Each number is 500 + 50 x the weight over its row's rms, rounded and kept within 0 to 999. Layers, rows and columns count from 0. Numbers have three digits each. The size before them is the row's rms in percent of the matrix's.

# q: layer 21 attention query, 64x64, rms 0.246, rows 0-63, columns 0-63
# k: layer 21 attention key, 64x64, rms 0.266, rows 0-63, columns 0-63
# v: layer 21 attention value, 64x64, rms 0.236, rows 0-35, columns 0-63
# o: layer 21 attention output (transposed), 64x64, rms 0.187, rows 0-35, columns 0-63
q0 121:518541496479574452508519440545478531457488649579478507568361564483547557457481486500519449432556458592472433491538578522534501568477479523444546471499506534497531477549452500500473527530470370
k0 120:493457444417482542446573423539496471512505488480519449586472527535504487462419520481441388428470458563435454463572492511489505565548502445450536518518446483625465440566604552564516450535502456
q1 121:482532493468486498447537429469493442423495522455431518428536453455456510405429564467420386532498469450477522464492470529507391537453483491431529502455388508513531368453520460454505546501415506
k1 110:423470492397304480489567420549520480494585502533474490499473487525512506505486553497537456509563552494489535566419464526549467552518588548577505407457523550510535451558524457453474483539470507
q2 118:518513511483575568493514436464459538431429553421520490450541512479496525506521525444564504414546553536521451408443550491554334576447550578508517452547509462465483517505523472506444409561549459
k2 126:495425520468536569552592509479504506530408554551533428472600444500540523547490528497515433494488499470394455418468514549396477566486449548530467498526473503471466477457476443536447378608546499
q3 110:477455537402600386515517558402483481563549562490509510568553515384473487443498424575499561433471478549531513546562439504426471498517576522520501506586502471502414461465476489469470523443533505
k3 127:433584450465572454419543486483618542461512545489571545487495559465584504479438543514532553446554533564410500551541453428469502480510537509571502562565573503510430532475454569509557465406510524
q4 109:548439465445532478504507553520532561526586476567422415540491477575511427489490499483523498467575517481479535557471527465483505462536458453476538411379391558488516568555513503503374462495396533
k4 117:554385494519547532453570535556406516487459443486439460514461507480481448498443491516539534484583425568556575548473509504520536443524455464525434483514439457453417561641560569544465540469475471
q5 115:418502438428476444475551482495467509478433561548441502467412573505486474553552579525513496497458456610516504551455354497554446616473492482496524576483507447509502569445467515530441562464504557
k5 114:458568437469446474465539532381523470481517502484573453475503564508486476556502431505554511407474468539505560569468448549595561601525503476431462526470443569570484547434519432511400468482578512
q6 100:457444533544532620467540491571441562554478478572459584487488495525487522536516476452464421516429633582596556565506537469449462530475557536468528487490558591443479519453484530530465420489466479
k6 105:532564514481418578541556558529436550525532450447485617488479500390525523505509489517444454475491523554526534558493542537453447617428558491506517548466578538471435574463504511448437551605472466
q7 126:496616482560521480487607431449516484535500481463530447367523514538492492539470565393500535468530423511560485442573518465500451499566514507521419537553600536493456567537430500464515519598513518
k7 130:392493502515550532560545543487525524447556436444488414538530605555512513564572475506525542492507547482472459442542588449502535482618512577485445580547527488425584527464514493489511552566555424
q8 119:451470467519518346558683580484445438503531488403495454423524528455464512519568509561540513548548524422468562463474566414500475523485511469490485480489418495476517511481502545525531515462510508
k8 122:466429509574501336467527485452517582503491537484475348454440507500518482558465535485529507495501525571530582600529589493457458519542502609458526431500472464494562470500451455500539493469480501
q9 129:500499498568524496366502524502573506457534456570472503526416386556463548514548570463479557542470539536466418477523432544497537511433504536392426537542502414480435473484540493486573589559511489
k9 142:530434352546435502460443557511484452514469494529494537463444449524554558500571415527545558431456508459394459487519471564435510513565435480496472538487421529522494445465595480472581564514498564
q10 116:487508440376567480556491478503461549547474506500518533441426545481540542529552457470563483489478544428508475541436400504493661510564505521406559532489549482460485440570508456542586443531464528
k10 120:584537389481533488569429392476497533512480501506528484478470550471606519415505458518562492555452548550536570451549468536498500486488515556454477534466485519506580652517515541614481443525544499
q11 116:504499457564552552506529485464557540489577414495456645461455525525517547528479486520520520480508421518471516539454450436395425519476535524573504487523458571441518517627514480604587474446468479
k11 117:540530577498442549513543531482413566523511506500433515457426596595531585481439466476442557470503468452520559481507415406411499533506555522523385471568487492483559535503514435544573446494448502
q12 118:486480459477477587501519569508575506486477497478489436588555632575523483476448574426539439519497439519518535507617512402562488575416424426451566499474457479465449454507491469540520497474483463
k12 112:528479412478413548575523552459480492565479441504478397571491549560432514440529587417505520561542522547454531509526476452564522550571453460568537457571522502504420582497516406486433554481471489
q13 118:566458519561459559477407528393494527501408648510507552435500508431470528515485515387444514517488528477460548529482531438546536498503556500536423486484496470569454516572453396567448486509456493
k13 121:553516565486492589533536461466494439472392457470455474450460487370473487492515538431457506525523488485364497533466495472500551440447498508578466566526538559521557480547466467558483510525648558
q14 125:469490494545525589569529504476479320547495436550540527529547475508504464511531459461405510484476554589519519491448459536528479547521540471512527433530417565520510505538382544547596518479512413
k14 117:423510558566489528459423423461495450585512433550595502498464461501509527473565548448408513485494472537511604452493522468449481565524494483574529429543502502430416505477458452465566608553583489
q15 113:578521515506519508438591571543531425545482522531485526464444439562490457449472474542569560431489454513508589607370472550448518497433512455423539454465514465451497576560485556481479571521558476
k15 125:442509430522508441358481538485518483508470577467442563426490568562522504443554483507510536501520437515544562564471515460415522491520541410441472499546454558479509431520477566479398513591541407
q16 103:503611407485462495470492504554529418566518486521556548547556495456448466537549401472480537533538494462498469505496523433461540617443391536451450411501384481504502463534490522579497588479513474
k16 105:399526435513527517513476557570483455468523479551606479545413495467541514463498524496470502630499529510502603476582532469487497476461485469557501428505345543577530472564457434455547523549498491
q17 122:408570487459498552499474571490431481429521458523592487501495541536501421464491560451518505403616615410552516564434529542462468556515546491450500520499489441491562538581467452553527528564470511
k17 121:467494449532467592550513458485477504546571503516568432564545520441486449407460532584531545515559542504508514574428478553430492491461584496471466440469453423444568474496484583582437557597549520
q18 113:592556526493563489531466494536458465491396503535564509496515493457511532520569523536560458428400526516525565638466566567489500580544460490596573527472570535444499514421505592528508513508441499
k18 115:558527496448596466497550461477559442529519591518548522490464541538447489492541536405513474537469552471552555531529611598472630529476500470568479547496482552448456540416524578454465444555498442
q19 110:436439480576507454494469550505505515491453555469502491509513527449446537561476510567481617428540491373613391600485509556547489465437415503510559425445468540478479557535469447511473457507484509
k19 115:418500490487559511526535498378459457503436539434526487501549498498533529571443574512395546521511513506586351591531466565503551448516493429478459465530486475474503541575487496500499436592474568
q20 114:536557451455561508542457529550515595441522440492467525529496547535558420476379529452507554511466482427526503469385546568431436492464486491496479570559508455593496524410457535550578451545485552
k20 119:546585480386512518536491503495461540520537561559558432439497525584476488452466460544539520562535462399476452492374549589483447467524447424512407501554530420518521533437493568467514533459513465
q21 109:448505528460544474482564481523422488485555475436488458529573462518558481492519539421478513562400500535481404608385561403476485632495464577548484501566473532507456499430486484494468480500536438
k21 110:429556517424508470535499483578547572579488447435583433587502450492518553523531413498430476526504550466437509592462501478448466574419493523528468527546443492508392592492513493494514520509446401
q22 119:510560538530509549593501560491514505500420490486530654513419506550419439540480475485401491445530427568466496497503516518489432535467540457534388528440443536432484525554468556473486512531598454
k22 116:479573551562555595462483552470472499503534509496445590528511554546404564590455513430457402485592462545444518493490499502461490497534580457460434461473489496572590470466455529504534591571531449
q23 104:600535462579564408452446519536484443534491449462546443602479530521501438547566456535414510442512526464488406620513507513567483456575535488502477527525582480537487493522479420546519547569500439
k23 111:510455512547533476471501482480499513506527429461542510501480514436587529412503592550470521460430456435490398534556574497512607423498534451508440484456487520552506458423486592611560533477568412
q24 128:534584513451523367520480483502462490475490525476432456522494441570580531491545433497483398491522427579544448435416571528524488463444566503558553548442386482514464544530466461571553503533490539
k24 129:522516565402543537484471449512521560588526571543442453551497531546594619527508521525479443453481478530594536545463584468573452516482554504530502527412393475505520507574497524570548526483575491
q25 101:560509521457453484369546493459532523526501507469547527442482499419531511496419520544595585485471529405470554489550506532528490515464495471468519456579403526383489429567467516470533503463458370
k25 111:480449479479417492476452483517536503469418556420510467544460421492460549431428546475561552508519544482521503430533491425409536495516537448423529451612537519483497405532479556454505356545522530
q26 107:549608500525488533612515488400557587521539530447482494468449489447405537527469476488544472565454489458539481526446647460533614505476454468422465532501475461578514482511446487538543548477502537
k26 117:515555444595442490553489442559505540452440538430496389415438618518417526460539478463430467574496512516481472505485537546490415481435492484519440506485459544568572529580473497456590462477514525
q27 110:460528499527557431499540436536453513462505478533585598594428512525505382451456539505542455528391459422515530477470500424546510585530518499580405425473472469581527499493584533515492506507451482
k27 114:557469542422553524425554519480536550438536504480618509553506462523382488474496474543528506601516499440441539552497561467537456604492486493498475394487472542576540542438571516548580548486455546
q28 115:434500516472522441562465512520461460562386472489468541547453521498533579511431569535423374532508543558503588521510429466499577439454499568499464502575474487560590528547534513476472522496608457
k28 113:361484486444513464546381500498531420540543496500465587507446466530418512466557569551447467451532479517486464530493497536530438573490454561529529524492549548544600479489546467555407465407562483
q29 107:488564519484486485452519488444450465425560537556545506467495547524420418508494495611457570590413473467524498451506494442525448490617470510576567520433459453485539535525582520444461446515522614
k29 110:473473663533585515508538498417508514363576502558564473453497458477452482550555464509589528537464529581517540534464406446523503477523447512517499510417430502508533508512549527474524431538434507
q30 123:553488519541514435539492540493494548512458499466555545468493512549427420536485511505620456591399503526468427530571448505489540568572589539501626440422505419464501462515515466522528534535568442
k30 115:569503404505571454422512496445558551497453428425508533442472523478431596500580486468449466606446498526485510461533429469427542525490517500562577421467464434569509517474488473605448441500512493
q31 112:488433546496507404443536555461509582506492504478510505467460527372460481414532550423433515466497527542551527425414467523406479579450483454505489536530500495560444579501566477590559556440541456
k31 116:458483500382435426449532585501569546513428581480540462426526541440472490445441436482450539363481514472477530490483497541519478505520559500560521500567460477551541564507487477516547581558571593
v0 098:475575549553493403532558453551503427583515408528473548503424506518507416424575501534483498473461483531444469414518469462543504570461511428381506538507544481493547520477530502547595511532385514
o0 095:474460431465630575541547496587483468466480536465486532444514460438478436506464420460510472501577531483449580516430502432386466418433442528510453521480384498521388500525487493500463489486507494
v1 098:583582529647553509481504499451494478424427491533559573515480546434480545475468519523533466482498479438547591457542538586456564455496486430559564450521575510473551491517463423438514463455585516
o1 092:416465512500564453407544360533501450502479470485448454533463456521577523488461502540402569560472454498545451527526496456434567603502468519474517458569491502577521596456504496469530465567407503
v2 117:602552466591495588569523450576509465528526438523523401464485447458427540469495466510558443529576494455489415505514359445546525473425456538399518485507445488531515417469497498519518519531512511
o2 118:510449520567502467529548503561486510564483567574546454475599459428447519487623562445511538431516413620494546547442561503516440452497542540485600550537444505584504548500488525529448539515525494
v3 115:586475518506502437483402460482500495454566473520485473532546547397489542437450556531490438498613505472545469433510503512585478589460499470470392525522566466450470398563464419523500467520407501
o3 104:519520485580548451579621470470517535561503569522486494474434501571462458584502526459475538407436510491550492529479477569417472528545396504517456492587516508506491477410457599491479523464566404
v4 113:431522535494448501455542579561566543540478494478512539567536525444419510518435558566556536468435546536480446494456448456488431440579460556443501496493506514556547460436541430637476436593536470
o4 107:610441425488510549539517444459512470474505435566365413523556493503549496467473423468557495530492447457463494509478520465559519442490481454484550477449566410503436510396411543443538435479440494
v5 092:477548507560514426565550571411519493548487469394433569454466555537483593492442502466467530523512522588596497510513492472503466496518514574470474461433368508593568508526497570473561522566484528
o5 097:476501457535585490416451536493560489522470567417460395515562507447517462473455546459483461569497569462548474502515535496521493425423558517448469502483545579518431495455533497512328451453542433
v6 104:452495546515565476510526471452449523469496521549403425495488493550471478469544528514472543584589421496501485461371551528510546531563500499480406453480560603580481424369488529470504544456547523
o6 094:530431557429460470509428466580473484573577507522441433410506526453512565594473535435585521482469588452470473541611451514516505559446468519496495514481480507500486408551531530601506521561551446
v7 105:478484524507516528550553499463534485542519632392539593532641496480467569481529471481528485527490501381543512559534567455452463530564505500489413500506459469582500401556484519468528495551508575
o7 103:472498505459467547426490624458575499486482483572472438486460516523560516525561498476535458572494476471508369456553438558456601547495576424482585469542491539563489488488443587496414481458509450
v8 116:460494475485537579580383547513428586435541386482549513504578549493457533506523522529467535469504459543476583501563464584537389513492491482495507481406485472467569450468543460530456475604469486
o8 113:422459511523502482515509522433541505649535588522467502557519558539535550471411431557552500554395473565452457467430517647458474491476468544574521444497499523526474496489505464468553515451440501
v9 127:428588421526508506504551428480471535519480496547532547464460521457507538507403487439556408500567515571557550563480468489519564583559455477506644472470443555539443504430564479469540511499504591
o9 112:605448555525456463402475531580610468499483471412474481479551536469534425589478442462420492479494384452569520521457528501422485473515535531521511501526561462526517565596556461515537517559504455
v10 094:460580487507468498480431473477561439519544451503619550441496510600451485461609531436474521515514495423385498607527466566478526513557523476444470530467571482462547479582455481556537480517452431
o10 081:427472409455539508481616456591515561513517552481587496527512458498585637500490462490514528453575441479578523442471517508505581520446556470543416444486458536484552486470507458442476470423504550
v11 111:501534507524517628494531468455453487482558479519471556460390484509555494412486530475477531512473459442601427527545486473488383523533455414496431480552595610554445445431520493542486474450512484
o11 117:457429452436514401494454567462473398497483470562460476402506457496569457562521558504461539494507549456504559439439458565525528543529411575527468450504488495440544581522560540467550404442524441
v12 115:435516543507495506494533481555491558482488519545476458466412521388541507487512523605537612491467498502580600440573446436540372402460482501474444479504544500453453507498479473535469600493440495
o12 109:630518520485512538444453459454442546536438474554518531523476558516523461519531543503523421427534587594420509497428538512547496582463426519461507409541418455534436528464536524442568406484492485
v13 119:599523502567517523502472433468497457603516464538484379462496496485514441489424413559541517430493462493530430502458478495443521569538475498430527441399474464546496465485513460473413384497500599
o13 099:556472461465506499531454480479507394459464469552491531525583398502494490488468430468455500447470405598501524471568558506455461583527554579545436556571540500600506477517482534555408572473494426
v14 103:475621420504429524493481507494474482564576556474424519603568432520529488506515487488510498503582485567529462517422486425454568443455442549427455445586462525481445460425489424484484521502424448
o14 099:579385518452486457543528461426532586469522507522503442430415540422454459512488440503521366470472495457531597516516556488559517516521574496524530508546516486534583556438490556527446489552576565
v15 116:553570497458509465597496512524515510569582513587431430587525519527473567443510461461529532418407495492525486567512497568453450474484487484428625522439506527496500445498482446556606468483439435
o15 109:476315415611501546447571526461478557530471475553561520479549505466427485562411462475429500500499565457547515403519534520516498524481498506462501476441491507543444526544430497451461585492491543
v16 130:494418436474543594472516455468508538566502513515469474599515519493375519600509450583599476625513461493470521555503519568535515505500504515596472543510540434528554444591493474504532504487482424
o16 112:555497593517476447530506482504474516472555555469558504471488441476592540512437446417455553429519517575543512485497326547500442513515534398406571522438495512523505478410452472481516529479441489
v17 125:506476463505472527467535532432548502480524598429521412470444428433579559541509516487514403552476521479416528490460469539572437433575469533484542433477558526520408483593412544521447543501420498
o17 110:563583496436578511452438541481426550455545495514467464509514439520407481545502550408487592490388468523548448513503489496551526516497628520479481507553392467455466496504516536417587514465497563
v18 108:509575503509505522424538516514474496558439448500487402488505490458523563424536463547462508489531535590516532449523407444593548535396478611503529470434502510501540426502630491506513444570567462
o18 103:459490439627473584519477450490501451497569505594493402469469557499486431503429522484533498426511438591384552559457487514456415454539523458458431530527477480548507550471538446514459442477527562
v19 115:468447486482504527560493520520515561427409519538435485526384485546541444527548531397482576489507498478586449505461491552516498523389523554478503493518507381492622564552490420462573542531515482
o19 117:513458505544508431495582506515396527474565487453540524461569570544494443428519550538491451438470551499402494580564415432473528481427485566502457482444618506529465470489499412447487445414502522
v20 120:505500440513567574460505401509497461440542454521544486599597474491462491471528544528500537474577469440540511531577487462495384474515498530431634434479543539551608508450464494470490503554453437
o20 110:454357485521550493563434596553530493560453484428471577392487551433475538495457515510465504504423443601439455524438539576598502510488512516483475523530525526559485561477448547482569495512458518
v21 115:533473479459569380480453509567486499448503561555491550492597469476409450470581436452532520523505465643524476565452469506470496482520506420395404457473547468555533458541556475467489474459507482
o21 110:481494414569428574513576475455456549507555482515410471393506490474528514504490529478464412497569514457525499553514475507520394502533534563563544513548438558456446385467424465520564477515484393
v22 119:469444493440519521460613523462514410477616537490517531446510530510505458447564541478552482533523523577457416481514591524501517508499528417443375489515529543421532511481481403445598496449558493
o22 112:535495520496479528573547478587503514488493435517547490490426509522506454509498480585403573551519534442555509527441469463543601487473481525535570579463436541547435390503535489565513443414620439
v23 104:548474434405544554437504518468464582521487543396487462503441481498541528513584583474485402435553484462524546496510379493448532483553474439531490575440527510557596511551559479467561545529493567
o23 106:434560504475440564446539518538419515477579477390528416462520524478513393477533471494420573534403494557423547527512577575435505550527526507565542421465517496491512431544497555453511434500524467
v24 102:536568565513566481568392498536471538430469553476585543493444502458552472482518412445497465393470560518418450461517548433560511570477492512503491459452472518517551517480526411483424535499601416
o24 100:471491481543507520515522466466522510459562451556384525471497522534446529395546459591496535406445470479561480550509531542425505455548435521440582541542514567421548473541576442482453414471402523
v25 102:468455514464542529492606484553566523564531522566442469506426582435453513508455481488549450548552413437523489466487463477561510503408505506537481497482432571546521382486567494472562509606530600
o25 098:528466541511534584438475513556509478588490528530519488491642484488463415547589436494540593473553521473436546533477409548477463529578527430410537516527583482560460511476483502512446485531601493
v26 114:494509588555511525533415552505594581469430576445466397525479535544527441454504574516528488537421477495482500513517373505527515622483427482461457467506512459517460454479459569414461475547471539
o26 115:480607497516474451464523483510445555563450476480391469526505366493541512532471517429570440434497536477427445542501550535422462477545542547460478489467485471598569512592447474485498460385484504
v27 105:499461441520524505478581519531503592485436473511415532406510600426528447464483506512548550445482505595524505532502554526463546500461509430566540548514456581482627523436497380547542475458445496
o27 104:585419491538498498395525335475528451504527537483482538463507561565517502449522442454338512543528584485444489462478500453498461477539460560534548492420529502595475530536506559492496480498519489
v28 129:496505482536445520509524489475490476468467608499553527476458531478542516461480542464432488558459443404472542420494461553519507542477505552437550489595397433484544411500547551499421640428434453
o28 127:458509569506537514422467556523383519592519482421473480566476560493444504458551458486505446409527484481541434469540425461443472412558528503518459550499442458438475626447535562508531436446457496
v29 114:574413466420507484442514515485473479520559534508516545537444529385450619550577476514488504571478547524482399538594545489527478492496539507585489436517537499455565522472480391428496450583495515
o29 101:567426493461520496553449517437502533480534440489487474461513486599469473399453639571438560539601481501542420554419482570434440521535496437482536548469430471540477471502494478429491430520518511
v30 105:428446458520480569469504494572513404411609578475393528570482492503468515486451487547529571533465555489421495535533489563473484407444502553468512534494495501590554590499397497459489459486476551
o30 109:544465552449473451517485536453477481503405372465464473517565574537499506469457465509522529500476503567480485451413477395527477583464530502383470544386491592469517537502370513469507523521514486
v31 137:536537417514497460531502520493533457434536553604586530503445479486561441470434475492412452475525491518559609515575480551615421441487548496530460466553481398508435449441478467448463527548474460
o31 115:548499506576520469536450436362469469561458467489539514579528515410464523591528568531452477491524482448540440551459417510421479505483479467514486434612515628472512503493565511451568480476503551
q32 087:473410499538488567521437474552540487426472456499544508480520443456553500461530475503439424541557553498436635476425458478530495474463571558448508377537526527450486466568450534479449506456543621
k32 079:498424488530495656468447464518413575503496459523508556430416477515579504493586559488483405461559552522490605472567547482468454549495508552430500509484564484501536567568498490519508483562471567
q33 086:496441499520597542503432554477444537476459564513494525635501532412461479493409507437518474476510524413536507545408409467494532398466540482470568427478552526432535537474444476449529440436514528
k33 077:538479527499497517460488507504543541427573455401568612433526512468462531422533541464511523478489500410552490454498499530537398411439525449455515488578539490533515616386504499523522397526472481
q34 083:487542478493545499498474455552574538479552576587530507568514492473450440471547446440619466496488453559448496458459671537463478483517434504484554505553562628479472516569459541463484537495524520
k34 066:535437518508548534488607528560508564535430479436464541502499545579527439393446512544472453528518481446435422487492464455522485509568485505399556527450383536511484486538448568587568507583472490
q35 074:469518440524572571569503419517462430524496453458527501546485530516606463490453462503443508342521478523432566473443504548499474560473461568513506593499414504507591544507528456588570485454522518
k35 077:503488601492547529574552438548516483482514500598521434539473507503518541404415483517423432533458511496547502496494497485429424536442527449490542571531538525458495465606524383446471621544533477
q36 084:562572562471496541473443493461576507360511461529590572472465388516492488455494492553526480556414502457536532486514408568414430505480561446434581473524495473502485531551538432444518471520490460
k36 082:522581502449502611405531508491433577474594444514453612407495422441524500461493485573530499506472558432545531518463505431517524473531578425563511456455537453462527471522466559493504468502400500
q37 082:509492497420488502529476516496626459549426442492518523575425493569527414448479524564566507649455492515522501552548464439517502539595473486510492571580516522537544498508595518565465567476453524
k37 074:526430509434483469513548524415507523472477494507440489503503463556423456509551430531555530565526468351433503512515472453496527500583482492558526499557577518493452531591503439580400588432549439
q38 084:435511450533540427596502573468531546487542499436546601495482488550513412467458505518460579548502483533447437573561436524440512493546534509606446448487438438439558448566414503505452475427508517
k38 080:461550524514548559537469449426484461487520451478545544558542525537473491527473436505496484517587479510442493517531377391401467524455569419627400428518476453556521506492486426523566519505463481
q39 074:510481453458452439560463436482437531514570460484607502455501437474441557541583510491507534491486484427607544482450472469431503488508456492598524431586451532524578541544481594552571408486536508
k39 075:444588568492510441514485501431463458453594563552466444395495460439501427505438511539453460612439546469534540547465505431411453471503441498505532486478524533534496460444502478510511353547529522
q40 083:533465558446513469384487516430485502561538573494558516468518499523537454475499477497468491487425414513500478345507512581379480434506457512601507424434579477455559511484507491453511458462525435
k40 072:439537549480444543561469484511597543467513560501545563453494531512494538426473462598471505481421482492460507486493481443546421574574447467527510489564409569448563417478542512563515397486398543
q41 080:423589577550471511525510534465511526506525494543496494517440471469563526536392494486417515516458469510515479483466524509523648470526515474521484526497508484570555575405518513551636470581375496
k41 074:547502458508423483510437511583460457443498551458447554507457432497491500487540467639442494531430442479474523533430498531503503450511470527589469596534504439535472560485538499391593511433600453
q42 064:480584487481486568519474594497546462469556464476490529438467484438464448511448570542492504552507571463606423534442428534532403574546509524456527453533537555453555422488543549472397526512406534
k42 066:492492517572424531452546434434408506427527444511446571508605491405459485460514510503477475476596551451512571519447463551469555435525560476485517407457557490495557524525548550430491432449493413
q43 084:559456460539455484500583511523551584429539583553525469432559547456554537501407473441481488555476436396538506417506490522601567474620537473447511508470503463494445525528536503539471474520400479
k43 082:537505488542515477491473553531428478456384392458542473498514471517472534567387385617558509439484463522536457485465575438537474437470422492421508477527513556551542565521569496485537501463502557
q44 080:447496491529445487471416549433531446529506445484509350662525537474467489526558521555587501532505570442535487460558456447475512423501467471457544489436416432496507482530487505545447578504472513
k44 090:443434402591400482494448498454511483567508472521544495515530496445545506471585398394537562588510539496512474580522455580571442492451523541553539481460449470491499457559471537556449517445486570
q45 086:540496524492461463504413408457430488497548458564573431422482508517433484395457455502518520543492479479456489389521569471539487447584427465510556574563473543521549380513480440446489506574512505
k45 083:571509517447453569554470556535563437359466502544480399528512468468521465428528439523553509626465491428430456451459520448430506455526437501479506458446556502494552466548537588461543510540491487
q46 086:507396558509514509540533562517445459473483523560516607500418408508580556508396516570432502477459559528492440439436513546486531546475457456525475440436444571475520484418518550528502460424430448
k46 079:603458545488455424440466506452452428480530606487492571496472401555516452484470549523486478502525486522417561545600572536585434518507502436550523429490497541533479455442609450468550534527483530
q47 092:428466489546482495439475423540494504457584468514423482426496525574509426428551514479484523520498545447432396479520422523485545513609547530449513462416547447563470482468602528439522469498511389
k47 088:484477455475555517416474517528451544542500440460552478510527399571466510471486398649550572441428527446537479424423462512487510608558523480441513451491463527507529536434539515452528532477422527
q48 073:533419572548447514490507596525601529566464489506472461568479565453487504497426577435509534456478579551512526457546454599430450530499483591516567558542590485475507532511462565456501500475590556
k48 070:493478508423552567552456564395483512522500490489534586422526583557476512437486496507436544505574574537460510444498448467551450438499476527462450593439569508539369505498588498450435467539508472
q49 090:487501484599522494433512542505421463510493530582529417551588425501544473432536482409550465461440492512475454458490475544578472454420500502477555510423435544510465512500502329519444534476463542
k49 079:445421548447501496467522456554530503431508395511502477524403582406487499446513438517513519445427495525457453526495573484604452502461531482506511417433497498438396481490467522480586489529593586
q50 076:497465504536506575444523445532447455519499478569559538462625567528432477476459549481485477551483536473506561422537411431569479490575495515423410567525457566541538447460411524484456501577575488
k50 070:447515431551499514490423464506541469469555368569505480575483530452500448502508532475538461523485549492476463424490529471519570482508493546421570505526609564573505401458501473375534506384483505
q51 082:505476585448540494512483511455429397520547451511521495518515462465566498481512443513647526494472492524432556471509447413499522599438514522505495495550553445472597467398559566517503507506372507
k51 080:537496486425465465414516432521577550513551525504496419447502406541486426432490500557549526529498489486422601486541498439413460501489545600563531488530539446441492425514545508506458446419594447
q52 091:430534561505516495432507465572556489412478497478454484510535506581534445515462496468439502551496555523524472432492538513455432520546602552621433596527472486465450460454544582608518560439561529
k52 085:462503519487438576541547412440391542539537515580515500573513431600619587557592480577484510489521459471432487480470463506477529534418511536485483533577539452481417465446527486472458494530502533
q53 073:505512445478509557504417480501502617449577452526553580393412540514496501500520490537524473472465460525489544462450544414494459391539576508563545580527462439431520451448499467502557413546436508
k53 076:681572508501539522587523435504459507481562495535416438448478490475435568496491474455548528566492461457456487431495463515455508538460485494535440555508504507429520530480514544557535412486359489
q54 084:551520480488431484534416533465470485588464526535407534457457431524473515530540497493479395566527456564431543445508547538455397466557562499544527429470422499511554535510610542504443445441575463
k54 083:473491633494496577448499525469459472465522498546436542394473466542545495568545440479478441501475343484443551534514483528545497571452558552496464449446453492476588448512548519491387466511493531
q55 082:617546536595485490460564420495505514540519505475462487460479502547535499396527556482586506512513498457499461462494512513552424461556460487546541458428464530363469417397535455453452448572513554
k55 076:466509483478559499541583492495566496415487488454418401471574496500429587607452414485585401502481543513460487495547519499503495554592480494459507403539487590417459442495529512484475519559486518
q56 079:464511549422526496461510527507462508374457377614540571547486459461530545407593526532551546433507467469473493545496433460433440449530513488423473524528436480444519509504520450436434470500431521
k56 081:560501524498502487451544493543543517532586506532415523567472515500477472454507427503637474474568557489507524511484489585502480611523536524554451533558580464496442436567507604623533427503463472
q57 091:528490465482536535538551432412477433483486542534581546516463490536448515456428498518492580448502454638562467475536520495455526492603505458468488551480626394468496579497540461490556526549545572
k57 089:602532551557524479546454492466584395431524450471460541523457416497476477514523512586533599478545515529487552542474435422457493512548497463491432605495485541480498406412434454524487531570441510
q58 076:527568436526440535510480430536465414554471544520567501559449452536556545504533497480521520462525390585427569530480521435614486570505543609466512540592488473501531464497452418572524522481540476
k58 072:556468494494522525476566512575579412522517543561507542492494548455519493452560594536545396500529440492455446426509440470481553489466500479540449559486582489461473461540448432598471553431615569
q59 089:523483519542423504493544576499483451554556492449570495539527586541557530584562492556558487559539516421507492581583524418458507429552437438511526445570550519468519525481600557515499383444503504
k59 086:457496457532527483540483537427527532474502470443515437449529487518461462536543528556477489643524510503561477548558498531549518568437444539484605437564518487441640469488557481584422462456446429
q60 072:582560470441510543587537547532549537610444513529481562463505511630419428493512482437526506467459472514535570448458565511446483509455464435456492534445516534602511517474441543396493444495549463
k60 073:588579495538572465485442570461518545513522418605486579487495615539503485525442486462475454552539443461435536507513568497488502441521474488475463483430418538505396539411495512462405508528438457
q61 090:450565513512501546520554553543501496509484452556531499429569508462470489537530417460460462461516554465501527499502518527475571496568574539570458483590457530539409569596440462555423585522634437
k61 081:387518510573535439484434457510431549536445474476543512539520549481582455433555518510466566425525501466530430538487516403514596454449565543476467519479570539530491547519472562446565499591422570
q62 083:443485524483497551583418434380535451549490547408507489462556517469474463513535450460487572431450521585528467437459434537454508374474529485511454526540491546495457467490625496513519448501440430
k62 078:488515609470506522522447407491454481542498404494516479443535407473449538509536452453470571521455446451545587395611481486591472427529509476514505503553450518419462497440416472457523508550512554
q63 086:514466510401448549523427410475482489441534512490489562516605536538443452494512454465527482496505427480543513512618577495474486491565499577447443452434471454448393514477479499430529567412462580
k63 076:538505481507546555503582475476610495526458448514496560515452441612431483506557441490462465468506568481457532421499458466464505452391421503548548435481519582589552465479432566506484488447410547
v32 100:566567541509525501642473602541467493466583568517549468425473483483472530517461474492476429504405553493482484505547582473480442484508505552541500526524530447514366475595482491515482622498547504
o32 103:527433498491493511535484501545431476481626559539478423392558450550542485510501517485567485564501432502397452515549573476457524483483525491517476561439553575544545466421488591531568430475516404
v33 083:432541600533477469507435524561479481514584404516435476513559493510555520530464432577480554491444630532523524552501478427562569487420511574412483480566543441522530480488578552565464486507467496
o33 093:525524548476616461534583447563540548569475490509540589421539455509541566516562498432484515530569469564432462431534449579460490477623553499538460525537518484569483494541508520465411536510455428
v34 065:493489483437424541421484530510522540493464404521537515520423553437576573512417426509492431532472579499474437545446511569448556527518509511549583545532515411478478422541562508566504524399426526
o34 075:407465515549631523526552497491496533506498522573483550471487524473604498476581460551484541517503532582451495496471506430506494480602485527475411484390465570447457505528471542450534401578476417
v35 094:525486472460519428551506409482466493435648521460555525508569454487520443465556491428440484475589444494413473526517509547394581501476534487399480483509410507562464516447473482457516481471569556
o35 102:526578481521534532467461582538512481477357562580403429499462485467432462553451559503584534490544523534429445431467498495521423533556499454512582540509499424533443497409523470514526528478433456